Each number is 128 + 24 x the weight over its row's rms, rounded and kept within 0 to 255. Layers, rows and columns count from 0. Numbers have three digits each. The size before them is the row's rms in percent of the matrix's.

# down: layer 7 MLP down (transposed), 2560x640, rms 0.0384, rows 1595-1694, columns 192-255
# up: layer 7 MLP up, 2560x640, rms 0.0421, rows 1596-1695, columns 192-255
down1595 091:090117119150147123124106183167123097152153126140137156135082096124159110137127117099124137125095135112140093119114148115151101155173101144139141140138126115123091088149166154121141085136138151
up1596 098:130148141120144108152129132114123135110099108126098165120144155167131114164131122109099138128071143104125107114094086099127126103115124124036153145115141125142160176090145109082165131106110115
down1596 099:123127153116111080109123111137098130113119128114113180152095139132145145136148115150105115153132128110091101119156129152108128137113183135144126090140130131146108150101130127155096103140097124
up1597 098:131128099155125147140136189101078120110134085162148129175133113114136136139173095103125109146139145127109175171136140116139124117096144157138142169134087152079155141144123139124125133137128116
down1597 097:116109157141106149135124116187135162123129127148186188155129176107139101136123123104119130140147126144115093164128134149128119094159166166141116156119126149100132123173088094159138148100154079
up1598 125:124110157124153144120142141117119119107129129160124128098123118176115121150141072138151172125137159095149103086113091131095145134128134108104133126122124128155105138105129125111126138109172122
down1598 117:103089133130129131135141110122142161176128130118095145140133128126115128138150101130077179155142155089078138128135099149113126147101128131149121127139138149114129068128112089128134164140157148
up1599 105:155113117122175165124120081132157085084109115164089106121108180111167122126084089132092145160147139141181125124116158155117087110149124142159159127111116121151141140109106074105103139127145142
down1599 103:123087123141128072145163092106159122123092107153116115098163142159144120123133119106122111122136155092143125153133121133166165138142132131152168106094130133120094102149145142095146118131119171
up1600 114:160123129141164114130133114157094138126121166115129150117109122127107164107126109188104123083099143120134155122146133141122110148138190132164124116083152135111109107105133166082122124134138129
down1600 107:131170153125119076146136109164105124136122102150116188090144136127140112140114159141169109101116151146110151149164161138088115145174163117139131125167134177156141122110141131098092153183128157
up1601 103:119103133138076118153139163103106134139147082127091120133157125134127108137119171153122133135114129149134113147089128133109124102110147109107113119126097152113138108106112114115135116119125128
down1601 100:126100119096112139182134114109165151083111183121128128135174099089106162110115083108154112133148162120151128093110163143135140144070140109092148094122111137141083096134108126071108173153142115
up1602 096:139135171135142116121149163148108100127138078145083167124126118152101123130165152148142131119130134094132159092114120122156179147144121147127137133152116098077148141124133164105142164076138150
down1602 097:134176149088144145120164149110137125102105133142117168131135151107111118145132158098165120125134150113132147145091122184137146129148116126161075097136170123137149104150134175108133141128108147
up1603 102:122150136140162142126134107153111143130110076075132096150123097110109143140127137108135147105140119103102077184116101146130133144095172112150123117081104122141139165057095112141097167127122131
down1603 100:134117107133093121117155138137093154144126118131163101100167122159154113065148122114123121100175144133119097148139090135108099161116116146170145156124130146155107157156089124092122122170117130
up1604 104:147113120118147125143113117122115116106101106145101062117110120126107156126098111143110156107107120133154137092158112056115110185138142134141135086130101087148122086114127093147091156121132109
down1604 100:086130081105093171096121117158122111123136097116150125137127128161114140110123138142124111132111120115173148117129102119117150139115130179153135110138153201114111114126097149072169141114132134
up1605 095:119160147123107141110129108131123140093115160126119114128101132081112148162137127202104137138136169113109127118137101129096152114104111165074080128155109099126145161126104148068165155151094140
down1605 097:118138149076151110114109154144141169147107116130111141131149153113080122132112148097115129111134107107071113110123136096120104114117122161108137108111079113116120173115138150145116154151126125
up1606 101:093121130123119137096132137138099103127161176111110137117167093086115116154135163135082183135081145086107109118066117139088143082108156136130138143124077169149102114117118135089093149143126134
down1606 100:146131113126156166137147117082162120139128094141118129139105130130129139132083115166111134096174081117108173128182126123119139103138112150127120128125116189105114140108083110138178109078154135
up1607 098:140100178112155126151078128132096087101119135088125128109105124092121155112113133178132173095132113146169154145122104149123093135102140162112171152096130100126136071158151143130119110145153137
down1607 098:094131143157140138125126104159128117135116113070094120089106114147139126152112130121141115109164147108179141132127083144141104136133150169106136154152134160125139126113165152145091128170150142
up1608 106:136113137158147146143147100139117116130126095178112106111184119190105151119139093163094152115123131159182127104116145108123126106141157103135123133106121127133109143089125140146144136141152142
down1608 105:160106119092108125129112105190073094139122108112133111140136117148121112168120140062072159116115111142143178133160136134108100112121100150127143151078088214154126156156142128172109128113144137
up1609 102:154123159151114158103151112125120135111097164098091126131117112124172161117110072115123134093123054124122130129139063130109114133086142137133164058159078113114152128144164112138109112137115141
down1609 103:147107130117166141118099136183152113137155125139136076147136114129116167120165126111106135117144150115145124115147067159146119114092115099106087091149145133148135107126151156127111096138092118
up1610 093:123139119137129120150115138134157106122114099091130099103120117111091141154130128153110142108090113164148134130110154171098152105132105088139124133133141096131123142089160131147133123095093082
down1610 093:147127157133150126139130145089110084157116129123136120123159111102123116087173153137161136085153150094134137183102104150097132127104086129109106105105154149153137136151109155128149132152166161
up1611 092:127141152110111148093120119112141125149161115115083116100158141094139157131171157122161131118139151128133154081153096173116135131135119133078185123080193142125130190088137103106129124056159084
down1611 094:127161152110146171162132143117146092157109120123122113147122133141070115121156141137141135156087085140152120101151118162082103094065132151146111105105123113139141122078145084155171143118117150
up1612 090:169132098145160143170130149081147129131126102131139140157123136099101123119129116135109167159059124123156182130130127114179142145081090149154112142141121121124175092142140179133143165145128125
down1612 089:100124152139137144128112147105093098134146107123142153126096102138094102153196163082110087158142168090158160176135100128131166132113101161149117134098145090165088155143147148104171160103109114
up1613 098:160144119150115149126100128100167093119106106161125113122139144152116175129134170145120139106110133142125139137109187129159111081114196147111144101115135166141155096168129137129137125101110093
down1613 098:174137100114175119124154150146135175183113126123116121097131155137143137118153102137152143135099143080106132120165126146146129155132124096099132139081097133156120119165131122123119116175128142
up1614 110:150129141134144107120144132117114108118094098157112132139107140107097140127145146162137148065118096135159125130132124135119146143163166141115123098126130101118162100143148102064094142101128141
down1614 108:158126135107103147110140135171136139178183127157151100124148176108112120044159145138090166085162137121150123172133116141124124131127142124144110127122078094134125142123096084141134146140116156
up1615 091:153079118116171136162126114116074083111079144111098136080097133099110089151114120112119137092123108073147191143137133056155129113146137128152124081126111093109124173100089102113143152148144104
down1615 095:162135086105113128142102132138137131132115157139120118097160132101115111144118154108120114101117100103115112104156098099149125157131128132157135081146192122149127164116147111137112128102108105
up1616 089:125153064121201128137140154107084158093127153142148176116153126129147095136134104139121143075129155130136120109102132130141120100118179111110094144076127122104139147099106122087117150094151087
down1616 096:071117132101118153114121129132158150113145153143088129103140124184125102109143124147148115091138132146122120097094083115146105141128113121089151138092100140110113111126145144157172157162137128
up1617 100:107119141131148143105185099120123109125136110167140130129147142086128141140123152135106113140103116138148110121109128157111119155138124128104147054119131117143125127116121099138139144135137094
down1617 103:146112116157099104154138102156119155146140135124146158145161129145104162146114127117100131168138133093112097139140152140126146143094115094147092113138114092122133126114137127118119111112129146
up1618 090:157128136120109106130137088153093120126154119124070128133119150158129146126124143122132131110143151162120129149161091143116127131138131106135128127102080142078138174076129154124142147170107102
down1618 094:148160137116123149129144134156082127149116124117134121132106124103152121129132153152133124139116153127088119085125159115109125096131169114169140119140156119104140162136161144138118100116106148
up1619 097:121085140099142173126148140140181156096154128102119154108103137145165117153121101153127113119136117117109148126126115083097118148115150106135136107129096081116127103135121117130118125112158134
down1619 098:119115105106134133112111132140107138105103131131137119118112097092155142155154138100149139125150115168140093038127112136071125160128149128154139168126081080101138134130177106163099150157131110
up1620 102:130119106118113114129158123160139116074114111107106091083095146109151176116096107154106128128127122110118157130128105099124141141128147150138124126118129125162094099101153140132116122129186115
down1620 103:150147156125094163166146076157150100136104109101126112096144161128150136149095063170118110124141154120114103122113127142147122131103120117162150154163077134164107146127101162131140116121160114
up1621 100:129150080100151147150178093112123123105148064123101148098138130138136159132131147122085149124121147087159123136147154101132134137132154129104153110132105167112117141121157103154143128122126135
down1621 101:117131161116133142136177134166112076113115075103105143109130135128113117141179159108106136165106130123184153112145147136152138088114088171138097146130118144169174080120172143133127114142064119
up1622 093:160115095089104132145097129136108121066129125126102119151085102108159097136123155126147098134128144143150128103136085114143160159135116115121113121074137133095135108097104126128119128152119140
down1622 099:112094112130079122153140135157156123111134127131116143088120140137176124118088124061159149081083137168156089095164138116139132114158128114138143128112149117128173106086144152103159118137123120
up1623 095:128118105132152132123148125148133139152149121110107148139121138089162137083153126159102137107078129154121147136119077171128138124103132088026097140160131121125094144143157135150115130099157127
down1623 098:113126093135119133103124111107132112130094112151127152158089167154125154168162098125131098085137129112148121113097111113114177166160141130129128134110146119098099136120155139134125137094095164
up1624 091:090115090134109167110151116113154130119164119127094141082117099113106138113177134115170123143131133135120103106091110132143158130115147083124109145125160141100112125172151135091113106118082092
down1624 094:157148151121091162131140083089117119160130134143150166127115122137119120141134176133147127132132128167151151117079170110115149094080148108126126126128122153125115127133149130063120158128122165
up1625 110:181113128118131147124099189101101121153069127135138106101083140110137134147156136174116162120131097096139079164141171158090101119115150076086129116131129115094162128107121104114135114087104160
down1625 107:117057135126091119139109167104136154092074169150125176124143128165121103115159135100135118145142106117115127172148110149101136128150130132090136141098133111100115109126145167159140112156114186
up1626 100:131160100104118116130127150128114129060105136130137172140074108146149185127125104166141152093097149146181172099144124112138125100158153124139137122142085155138122112097114154100140203120121133
down1626 101:112147108153129117109151130138157135145160102107119155121088141102134131128122115142109101151094117099128111097172144145099142112100104140125128135106142118128125131143146116105104202070153126
up1627 099:123126092134117151115123099127126079136123113145114119125120136076096157142127149121130109079119097131170163155141071138100098106166131141103128091159127121087127087113125123103127092096153083
down1627 099:155145138137087150123108094092122169131119114149152130069155121115112136124090191092151146125137112132158136102162107142146108126121117121106160132101127128127146193077139130125100107142108113
up1628 099:144098168142141150140112175110113118136106115112130102133123158129184165159104144146082173123139147133160089140094115084094129123084118123131120158116105155088112079118087127093101118113142132
down1628 099:139122125127143111143140143138166118125116122129141141161128139119129142127129166145080134151124124143130163161104107099147162117116098097151086138120141138127111142100161132141139082120134161
up1629 101:145098139143130141145137143158128175135120080101159122116117147081092123139152151108166128165109168134112094169117127135132149112121135133053150128097131122153162133146120148116127128076184156
down1629 101:116135117147143145147071179145104139116148177118177127182131106132140145139106124134123116144083156118107140123181147136109102111136107183120167132118132159101122111163137139134134164139128132
up1630 107:115125168161129139135134103172158101110126128133133114120163168144100139143106104146133113116085113128142111148111114084154098109128116165096119123159134131124175118107078138150084170150177111
down1630 104:112133110119120097127155091118108116131151153165134148126153138143103160158135143132170144133119077123089089097137144139124120135149081112117102177108135117119096127146136147120117172087128116
up1631 093:175161116154166146154138147125122043128116111151117135108138110145135183133136112112101133114095126099160151126153156074148126093181131164097139123080139130149146152164101078107130128121170155
down1631 088:168190152107122133177154122164178153147097162119103093108137113100067152110113100156136094115091103142132100110112103129099133182128123096077111156137081124144180138133102113136144128134145172
up1632 113:133108137131144172111091123166150111122080102165121116111113154121127120192139117139141138134116139133155104160123124108137140094131148143127157103082153080144115160130123117122164094116111129
down1632 107:130134086105111174142140153134118083148117126125109102116125121111121111109153149122119143169078103115132108122148131098139103122127127143127150155131164085153132139113108091180153094172141130
up1633 093:157154097103113171150132098147115128105156117172129128097146164165127119178129135134114109108110141095137140133117119102128119126130108128108156130126123104137115159092165148164119131094102135
down1633 096:132150111095146138130115122105102111116132096069109110164097110149146133113177127094146122141123138117134146151147132098165099143119102097122161117133160146097083119146131132129121143141163084
up1634 101:193128103118114160119126147134122097112092068126172167112146108108118087141117107158115173177146169131143123136146156116108099153106142076141135110117122142155100187108115082100140116134127150
down1634 104:117099121123136150162159089140113122124116118156184117127137126108122104094094168154111142104082162136174132157120100119163134136131101123142155150137122126116079141114126129126085106070155109
up1635 106:145085090127140143114124175097127108121150151113100161136161100059115124138130125139127148111120158111129107163122167085137112171189150097131113106136148097121141117119113078122103137119109096
down1635 104:132132162112157135150171162104126116129123086129121149098101131093116171136132162171128159129101087174144115140102172116123140137112142091107114146081105126143121101086135134139158170144161115
up1636 096:110114117128186155148141103138142140124066122125112137101122155117173121139151099140119107116107097093130113081117153085138147110114138106084126095108137160111115117142141105091158163119156107
down1636 098:106125122146121087124147118115181115119077133087146106120100093095183096166135112084113160105183156153121098119109122110150134130159123111107167099113137068105128163133133108130144153134088156
up1637 101:134097133147105136126148114119148149137130080135111133155119134104140134161157105147162110130108152094128110135139125129132122100146117101123160122080156151114182109148083129133136129102150126
down1637 099:154103122120155104123110110105138141104120090170171077123106126131086143145109133119140133140127127125092120134163113152094125171143094123114121133130110156124150088083108161125160121157097166
up1638 102:176149095118126130106159146131130152059083134113135155086144178121096170145113141114126140097146115108133159146156143111112103171141117150163080118109082104155188145089119093107148123162103109
down1638 102:132102114149116163130176136127086095117151137205149116113115139195149119128120140085084119073150191141082154116087117120141156094081152122131149136153090114137070133096161098176134113171144114
up1639 094:104130174148119139086122119149091129094128155130146101119142145096124113167145151113143173079104111137109117082096102160099109137088134127136106085069120132115128151135133115065114136093103096
down1639 096:129120123144171158134187144120129133145153133170133136150128092125110102132170139177129163102116114187148158171126181116061114145127105166128140121097196129159169132136133172123115157123121131
up1640 101:140108142099176142153118104141126104092104112109143121139119132168079118174105149161107148129118087136156147138161132129159116167128151127132155129127121100106128154104117121149118129133133123
down1640 101:157137064071130169184174075121105132142135135133130126161123130109165160116158111142180128120097129111116154158149114108110100103094128129170114119122140164078160137078106087077143158106104109
up1641 100:092109129135139129165120127105160117130126157111145148072184167149097149156105129169078158127149119153156083094086135147138136144133133141150125121145129125110112155117140150134118111142139072
down1641 100:099165184111133122167128138116132133098142139131146123139116106190134147113099123128131148103098121095133114125148102136139132131118125095094097141203189155170110117110157122166100119147206170
up1642 095:147142103151135128128125133126144103093130157113117120133120151123150125137107153127169144137163114144107165139144093140104119145164118135127157113132114145124145113168160087078143072158110110
down1642 096:154111150123160159111095141112130133127153116097115138126126122116116144123155138134088068108173124155100118116136094096119125119111143115110104147103109153120126134148141150159129136111109119
up1643 105:161148141160162145125110114158115083104159128119080118140125162125119180139082139120161141119129140095144123160148080126127104089129141064152186106155051130096121119134064117117108148134092151
down1643 105:110141166110136136107148080160141151136117135151097131118077155159152103090129115156096102125125131134122118112099142092156124144082108099124180121132124115124077125111088164110110116110096154
up1644 106:166118082162137138142088125134117103134085161131124138137063157135119155096119137135105179078123084148173081188144101157176135131099136145120095107166129150081130138139154147137105143125141120
down1644 102:120106109163107116103126101110077084108133147144125104131137131131160102091120094118107157139165128151146151183119081118083159133116113117125134105122131169145125112133123141149060102126148161
up1645 093:139148096118125122084155143148084115086118100124153129174124110093124152149120171126145148131090081141141149095148110134129140101122145116132130104116135101121112134158122154109162114115091110
down1645 097:083102115127120055095106120150120119132127131135104145105142107152112154121095148142124078127138115172166150057131078142176138130116084160139134086100130146160118118131145110127119129119152172
up1646 105:129109139148133146143152108144122107109084120084140147130134092070105143143121097157141153126116109130133079153133130120166145135134144124078101148143108129140126135136157140129144135154174108
down1646 103:125089109136152126117143117139102103152128163115116117124125126104098115108141105145165127145150113153138093145134101157100160103119108118113134158119116146117067151099139146153127130135109144
up1647 095:156134156119139149119078151132115121144103155130147105118093090122128105119142140127117119128105113159141175116113119140129136108170114139173171161133126091148115152111132124138122134108124067
down1647 097:161177127167131125163160131124116114137118089111159116144116107126106083089110110075138153100105068154140134142154143164134134123095139125114181125086134106119148153134118135113080142165128105
up1648 102:153148104128133145126191138138102151123113123135141109116178160111152069094116112157130126129102135093149102096126152099171158131121140062108090119111097133123144124147106157123154183113137112
down1648 102:113118145153124127144177170071104151107098157128142123139120158101119132086136150176131118183160129161145171100149112095153086138100140113102163150122114121117178108129156135126181130124190170
up1649 104:147129127148161144077061109131128126116111107101125132075167118127122136117119120147125131087121113095134149130129132145140122136142116120082105164147110137104165100162088151095152117173110101
down1649 104:136144168093120135080134128107104143119147137127094111116143116153096141125124105111130144093165115120103172098104115152113133187135124121123173114104139099065123115159100146117087129165100121
up1650 103:130076133122132140125138078106138148127114143124101094114103117148113116181153080158109132116141151097129158120152148109118187112144146123139130112116069093075133115118133090125124156123153148
down1650 102:141143154109121126109129145119133133141163122114118157132094102122159106086175133155140133147115141143116103069117127157132123106117141167108153154130126141099145129157149086181118117110134109
up1651 107:142139131132132152137113125131095084109110122139079094124103155123108171124117164144130151080138086121125115120181120139120121141145101149152083138115131084164131108123097131135107150122117132
down1651 105:130137125128168162093119121153136155100134160113118159096127140125118152126161105121136133104132111102107146115136096174112118112102120152129131136091129158116162100107142115117133114068150082
up1652 107:143124112177087115106121082125130111111110128129164163141166179162146120134124116157101107085120125071147130160105120151140092118108142171138126134109094146154120138143087131090147130108124123
down1652 106:133173135120105104146166127132135112152141126084161146150130115092131115113155131120132148122154141108116130148158111181138147121109104135167074116132133156134135144110134123110123136051140133
up1653 093:125146157095109138078132066134113114125093151123090140128144097150124141125163112141090163129111099150150142194146113155077134140169157123125183163109135147145095105142180121132134155114138087
down1653 099:134095116121128126152142180153128144121102070144139109150110157141129126101125118115126128139139139124099133113072177133164112108108121126128075121112121133126113160092129138092107137128126147
up1654 092:147099139103119128143152126112137101110140160161170138121132125132128117147174151128103149160082080140128160141132130088111159092154111142106132136092092139116098139167168136138115138100143094
down1654 099:170122113156120165173113136132135077136153140127128172137148144130086127114134088110086162130147143109139165137110132115099133162149121147136150103141180144156111121139106135125131173110136138
up1655 100:142117125157119163133171131096135093098120081160107170162175107112085166154125137168119124078065140123130177101123086089183138114177124086083153109113147087094128132158119106153124134128134114
down1655 103:155085130148098146136118118162127108084096168128151128140130146170105144120125107125147123142151162148095114099157121081132143079109104135147119106165140118109099055157145140120124101138125133
up1656 096:151079140166132126141123162148167111050139146133117105133170157108150125121127149092100158130111114162155144090074100130141142110131117103113152093086107144112125104153124119103129107135117130
down1656 101:081106137112094125093120083124127143161105108135154134118117134126081147137113127123151079093122127092140116136102126145117136096111131120099121139140132101091136149130157131127158100166132112
up1657 107:155141108113138132158138124152122160092115102127126138064117105106140097133163106136107125153115141089140124130088094111131155107158162088132138110081123123113130110136138135112153098119144094
down1657 111:123146097115110134145127153145127128112138107168129146097113110139096076162140135124099179130111111116170128140096110128135135142131136111157156154139184138112154079131174141147155123129153106
up1658 104:158140156136141162114114140140153098116079147108133102143098168142145151137122098130110136128109141119161077110082121145150127128123157118119156142147146094132079120133110092139148100124202136
down1658 100:135115155126112132121110128099141156152110125162148144111092111222144177145120109098182166163123118117143061120130100148143145159130126138100129114087141097115142145145100101152110128137145151
up1659 089:149131097128121136133121097106187131132076136112130131134169142142086111130103078152078129158096113170125136121082098144084119103163135139137164124104128113129094096119104125125054152152159143
down1659 083:156071143139123109156112115130128120113129149151103113131115197125168127166154101136124136127158136078147139114147141149156166142108137128139100164122154143180118147106097124102185093125143083
up1660 089:137092146173169144123112144131140101119114139136140100118144175129122122115110122113128130124110102166204144125099105140139105118139159083136157114159164107106121118125132090125112138119177151
down1660 093:170097104070118124111104100095156124132120160111092151136140128173098057092101109136140144148127169099137159111116133126108156154140128118165127129141125154119092138137148153154136119136131115
up1661 097:137082125107146114136196159160076120150104149131129114096110130152129123096117117142127144102122139105115101156148145118098148139143150163132091133138146150145102100147104109132166139120120084
down1661 093:124120141120126115130118125123140134133087096104087139118141142125092144113123114122112120147119137148140111091110109168164127122088143170100161106097176147116092139167150116161135141077139100
up1662 108:123127126099152166129177103151110108151125132155118119140160104160082151138128144121125133159144133163150130093168150099091137126160170106134146116109097119153139135109122128098100144092148086
down1662 108:125144122105131105128167110127151120096074107087140121119104129149110163166095082102139135139149138122148137117156140143149097123116093100120119121105128135120144130117119085105136110125115095
up1663 106:103113104159155155123120138144138139146108151138125100110119164113157126132144079132128155093081117131130088113087130114122112106160144107129143122149128091172132160134118139114136126115122118
down1663 104:146100170144117097126140117110118128158097111130143115139136127125112132111136150095104145131151126127110102131143125149109144151124110096161139107101151066085102144150101169171164146098096135
up1664 096:132125140099132111073100125089139120108091136126143149127127149144187129170132165149104117127094108084142130134137105114117132109129138135115108127146150132129143104124152120095159136157151081
down1664 099:147114133153095133104119158109135134102117147132151120130109136175118153141111149060135120076103126066172160133138148104119144102099127135126087127104169161107165083122107104123112122136113117
up1665 103:124132104112201135119131094184124129127139124133096128073127162161120156130180156144108158121150146159130129132130121130127149147150142129112126133116133136123115125153162112095088100120107080
down1665 098:142114106096131105138125077124097126115144126181137149097124121178075130146116118092143144155133124143111150123148087119159139119103097155116161136106094079163161126171134121147100107149151106
up1666 101:144146142147110157128153105130117143116153118145172084146116149110113159109165117152125137143125152142151136148114117125154141188146125147134154129130138109141110163130122106122142171106137114
down1666 100:140154169142098141167137109073129124130142112164176153113083081090131094123134122141127120053105169149087141158154114120143138090131115147155125137121082098154163087154126126153100121139137139
up1667 097:123075133123118155058149071114121141090129124137090161130127121120139150138097120133147137128122123098134111081067169118105128085171125128107115103120113136135119159137104122109113178088166120
down1667 098:122107138105140081152081126104158117134142133127126173117122092138146123122083143145094099139138139162106120122116139102114133125148145105107143130146149123109120117164122118181152109139081104
up1668 099:130109156169154114137148134109100116125098093151145135115122111123143150128169130138149161154162116129130130120088093162114121119119109122131094105107150158124153090107078122122114151128130089
down1668 101:123109139142131131130141102126123164175113166150118108135079127158132112137093116172138103123101087122117114149116142186094131138094137150125110133135114171135132110130156134129136121144131136
up1669 102:129132152138136112124116106142091090081121109109139107160120108154141132131161164143083216151151150133166100136118139118131166152155118144138151137114103141179133102114141143137115088122131150
down1669 099:150163126134163138087098101126147147104128101135086130142183124111134145154135130147166130135153102131160131145134142148155143160123106131147085137168148112131107161115123103164116147112091164
up1670 091:141171104144166116128121140176130127143111144173125159139145164129172169179148149152139121121090116144109135147152095163106094110142123039139111131098118114149131103118094083118157136164139095
down1670 095:100195110136123125158124137131116109130125137147124128140139132140110072141121154121164105131089189166126152129105132133147141084136091120149136130116126105136155123133161132159095112113116107
up1671 089:096124119167130158122154121156154110053107143170135125168160137117145175163155106119064157123101132143096127132157151119137180125104130119100166103142134107128126069095114141131074138162137108
down1671 091:116156110115103121105136163145105142114113129155154133123144148125120135181127150081121120147159132145119103110103124150126142138136135072098097142109140076131132151088135138110155133165097127
up1672 108:132063169146156120124145158125151123131141142153131174128135167118140107158136107134126121110128178137142112144091098126124165135137111137065169121128131135077139088126125140155132164140156112
down1672 106:171151151111096139141121151080166117155088155165112189117132125086094143085156120152115131137131158129134125078119168171142139136116136146132129151113146159142093136135133148160124146122142150
up1673 105:159109122147102126113105147142104097126121142147127119152110153105137122136124165124109135084069172115142130104121097131167137154076151112161097152140159141106166142127112148140112125120114118
down1673 105:132120159147105105154126142134150126084145124134133132163134092132125197108113147146131149139110142127137120113096083151141158151122122132110106135098110117128127114159081112149133123136132118
up1674 097:111146094121143170149144174139127132139095124109125103139094149117120102132133126124132129099101171110171094109116139155133171115182121106117097165153132089093167137112143112119124125152141117
down1674 099:105125111107134146137165091150134133122127180130134137120138166153123095145083120113179122144149107148117169137106126135106123088128095119117107126121122117120155139083175145077125144127163172
up1675 098:131079100112157164153110096164156139116112156146096148159109139149143121142149099161108165119106145138153141115089092102105112116172107117077199106150122118081125096150138147084115123121102119
down1675 095:155119113121140157124131097141166135147142104116130092134146144131111124163168100119120139106114148092106144138122114111117161116091126136103151103138088164075157114138115131182152126162151127
up1676 114:120132149163152159155148123134124134118126138131127142137106159118121119158151133113079097164127128133109141137117161109143142114151133100061153152107078129149124148112128096124132142085134150
down1676 103:123110138139132108170134143125172176153121119106130121096118118175135105146135116103108109124128160163135111130122116119148136111106163104166138170145125105164140123133134124125145150125138160
up1677 103:142117155171111164169149132111179147140161143138134149144146138130101153113101134111104158147165106127120135143108157142117136158178117116111153128128113135103151112133114123132160070188140121
down1677 100:088087146113131113147174154154178159082184136130148144149123151136104128127133155107122159144132121126148144122125117170111154168168138121117136163146144129125131122143101148123155129164160128
up1678 104:096150148156143157126168144119084098124130126131142143104188102128100112123123137161116140138097078095133112108107074125129153099113132142067179142119151149116101171104098131112136156140146142
down1678 102:115100127143092096168109135106156136121156108153122124144173122111143126123115118148134079158085131146104090105121099078110112137105121131122151140147148119088095146099130125162118146106120100
up1679 111:135090113162142137152141114102133098073091138113108174160152124164133157135161162187097123126107137158129096149072147114114153138140124126115160116115122145138103126120095125124164105081095138
down1679 105:102118112117131104110159106113135088132164159133121126107120098116165152174141140119153077101069117113156112139110125114101144131131118143145133158098141156138117163121137076115204150113164136
up1680 104:134093148151162153158113116124113133109126122097149123155140136115137120108116077160104143136072153116148124154108096070142173126172130085116126108144094100124146091139074137111102109098098145
down1680 103:117105140112121128171122150162143125097127116153151127157185077157088098143094121177122133096096148146133134129121114130174166173164110092115135138118121125113138099151139130102123148095098126
up1681 099:150142109096182158120156119190175097156114108121104123118100116154163126132152125155124126125096134125154102106143145124162154138152100099093156104125160105137140153131119131112153138100129108
down1681 099:122167088107154088125182093111134106139121130089156129144097113156140097109125117123107124101106118088155147146170104127118169145144133135133115095124150134162111159131133117086139135207159135
up1682 093:122107155119120147114143145129097082150131141135107127159138143130119179150116163125135123163137117121135103158141070136128146160064093114124108105082122119086134145082122083127107095139089093
down1682 095:116113142136080114154123112112097120136136106167099125113107089108145137158110141116129150126089124125149149088110122123163118097081117112116133101161113149130131140150132112129117100149152136
up1683 098:100116153156113168144159153175152087132104155101135100081124117153145151174134151141109126110136116112153120100115127095089156143099121099120146093109141119080100116114130117130165114110121077
down1683 099:137116163145109166164160133112138178151094159120105174142149124164142113167108096130149128128110107161120112116111128155092145101169155124131126140099168175124146179112141137120123066090169077
up1684 110:134109146107159142135156110125133185119124125137169115146153088103153168174149164154135144134102143137127109149107117086115141144132137119145113065106105125094097118169091088115127155119142140
down1684 109:115094145093158147137155146129116111109140084120143140115126110158136143128142121110115122118121122113139113135133131140116098119101122129181113141114136114124169112150106121105102164160117106
up1685 110:136085064117158135118156116152138154123121129037111119120144143116097142127160129149111107113096104096110091140141126104145184110116154099128152167134151123181090143084144114133115136094126178
down1685 102:120115135107146110159167134152167152114115136129111129090099120133123104111128151166174106166088106100133111120131111141127136143096141099100109125133118142144094181132147089180128104060110142
up1686 098:139087083147143197101157131138054117113167098172115153115110106142138123122160163153100129135144105099130090134106035097139128119095099076115173125135167143116134166149146118136136142122139109
down1686 101:150114150128161153125172131105130124142101161157158113122143152162147098143116140107117080115128117143166141136105140098156163121077140125129105148155127141121157109159134094152108135124112168
up1687 087:163078113139137127117115100146133124129121138135098142125104140106124106172148181130135129120093164117149142147187112126138139124146115102079154114156124176127160083125095086076125084111114112
down1687 093:123057130143140141119096118129134181130157121083109139152144130136141157130139144151173072130079169106145125145133120101124101110136113107114159168117112127125094085142095147125131132164098128
up1688 096:132123147116123110102134157138107135119122117111098108071095137124162112155165132161096182104140111118127099112124148113104184097097132109104114111105113110120138130107140114145158130116141120
down1688 099:151122145110105097130162126143144125130075160119146151128178166165081113176080190111125154139116082130115125104122114148118144136145129131149139146113087121150135134127089155157102137160105134
up1689 092:181128171143127173127132163127125118102073161113135101118098151171087159100136136159114146116131119178167142145126103130123130159137150148155121093138126115107112147146087134134126155138138112
down1689 095:158127109108100155138111132128102116132087163145177108141125104124139111171091132072127117111182069115093125097121127139122128126131181138134156147129125139112076136108129124139135128146111096
up1690 096:109110142114099183072157119178120095121115110102193147120136127137100128188131120118127145126151134089097174098121130133117158149152130128092131123146116140111122111134125101121092129084138096
down1690 098:115140132119144124112132168107138123127105147154116148102116106156130133118145132107121129127132154126134147140125131146154098104117151137120140121154129119109141125122106135140114139099149089
up1691 096:113150070163138162160177170111166119157126115089135140178108084120102134124111147130110132097132186107118140139105117127131116133165133124090112066110176141114156163080136130141144138108104116
down1691 101:116158132098127129131131161130150156129119104121119113177127107116086128090100143132120131109125107106159152099156124119135102122101154114153122142147151096112122150110132136139118164119124127
up1692 094:097105157119149159149147091194129104125124078121105120085122123127105117131165118090138129139143117103111129077129148123153154148144142111134097148129118093149147093183140147108120132137137128
down1692 094:169155143172145082120135134128162138099134117142149114132110158104142131122124120090086141105207151168093155160118120117153107067145125137134094116122129128139137128118150187099123129144166113
up1693 109:137134135108121117111120105121131128134131125111119167133127144179151144123152150130120113139145094108175107066143088088133135088137132087109150125094159150091102124117116117125137143064130123
down1693 110:157156075072121090148141177150138126104124097119130135126129153119125118111074108126142122111112110127155117141152128136109150130145119098119135115090118115144151170086115141092076126151170103
up1694 101:110117108130127120096165088162095144100170111115119089163153111132132179140147064128183155080144113154127123115127113128141125132123156117175108097118124117158142123101159156159113127153070134
down1694 100:131133148141130118093107139132152117126125148139120106106121067125118143084122125089141111110097116153216125132097164115175158166124120151129099130121118138116137128117107120145124101108118108
up1695 086:149115129152115145131153118121142118152180100147126131085147104128198110125126133130098152131091165163128139113140098069130172133108111144079142110158083103121150123119118136082124123114126125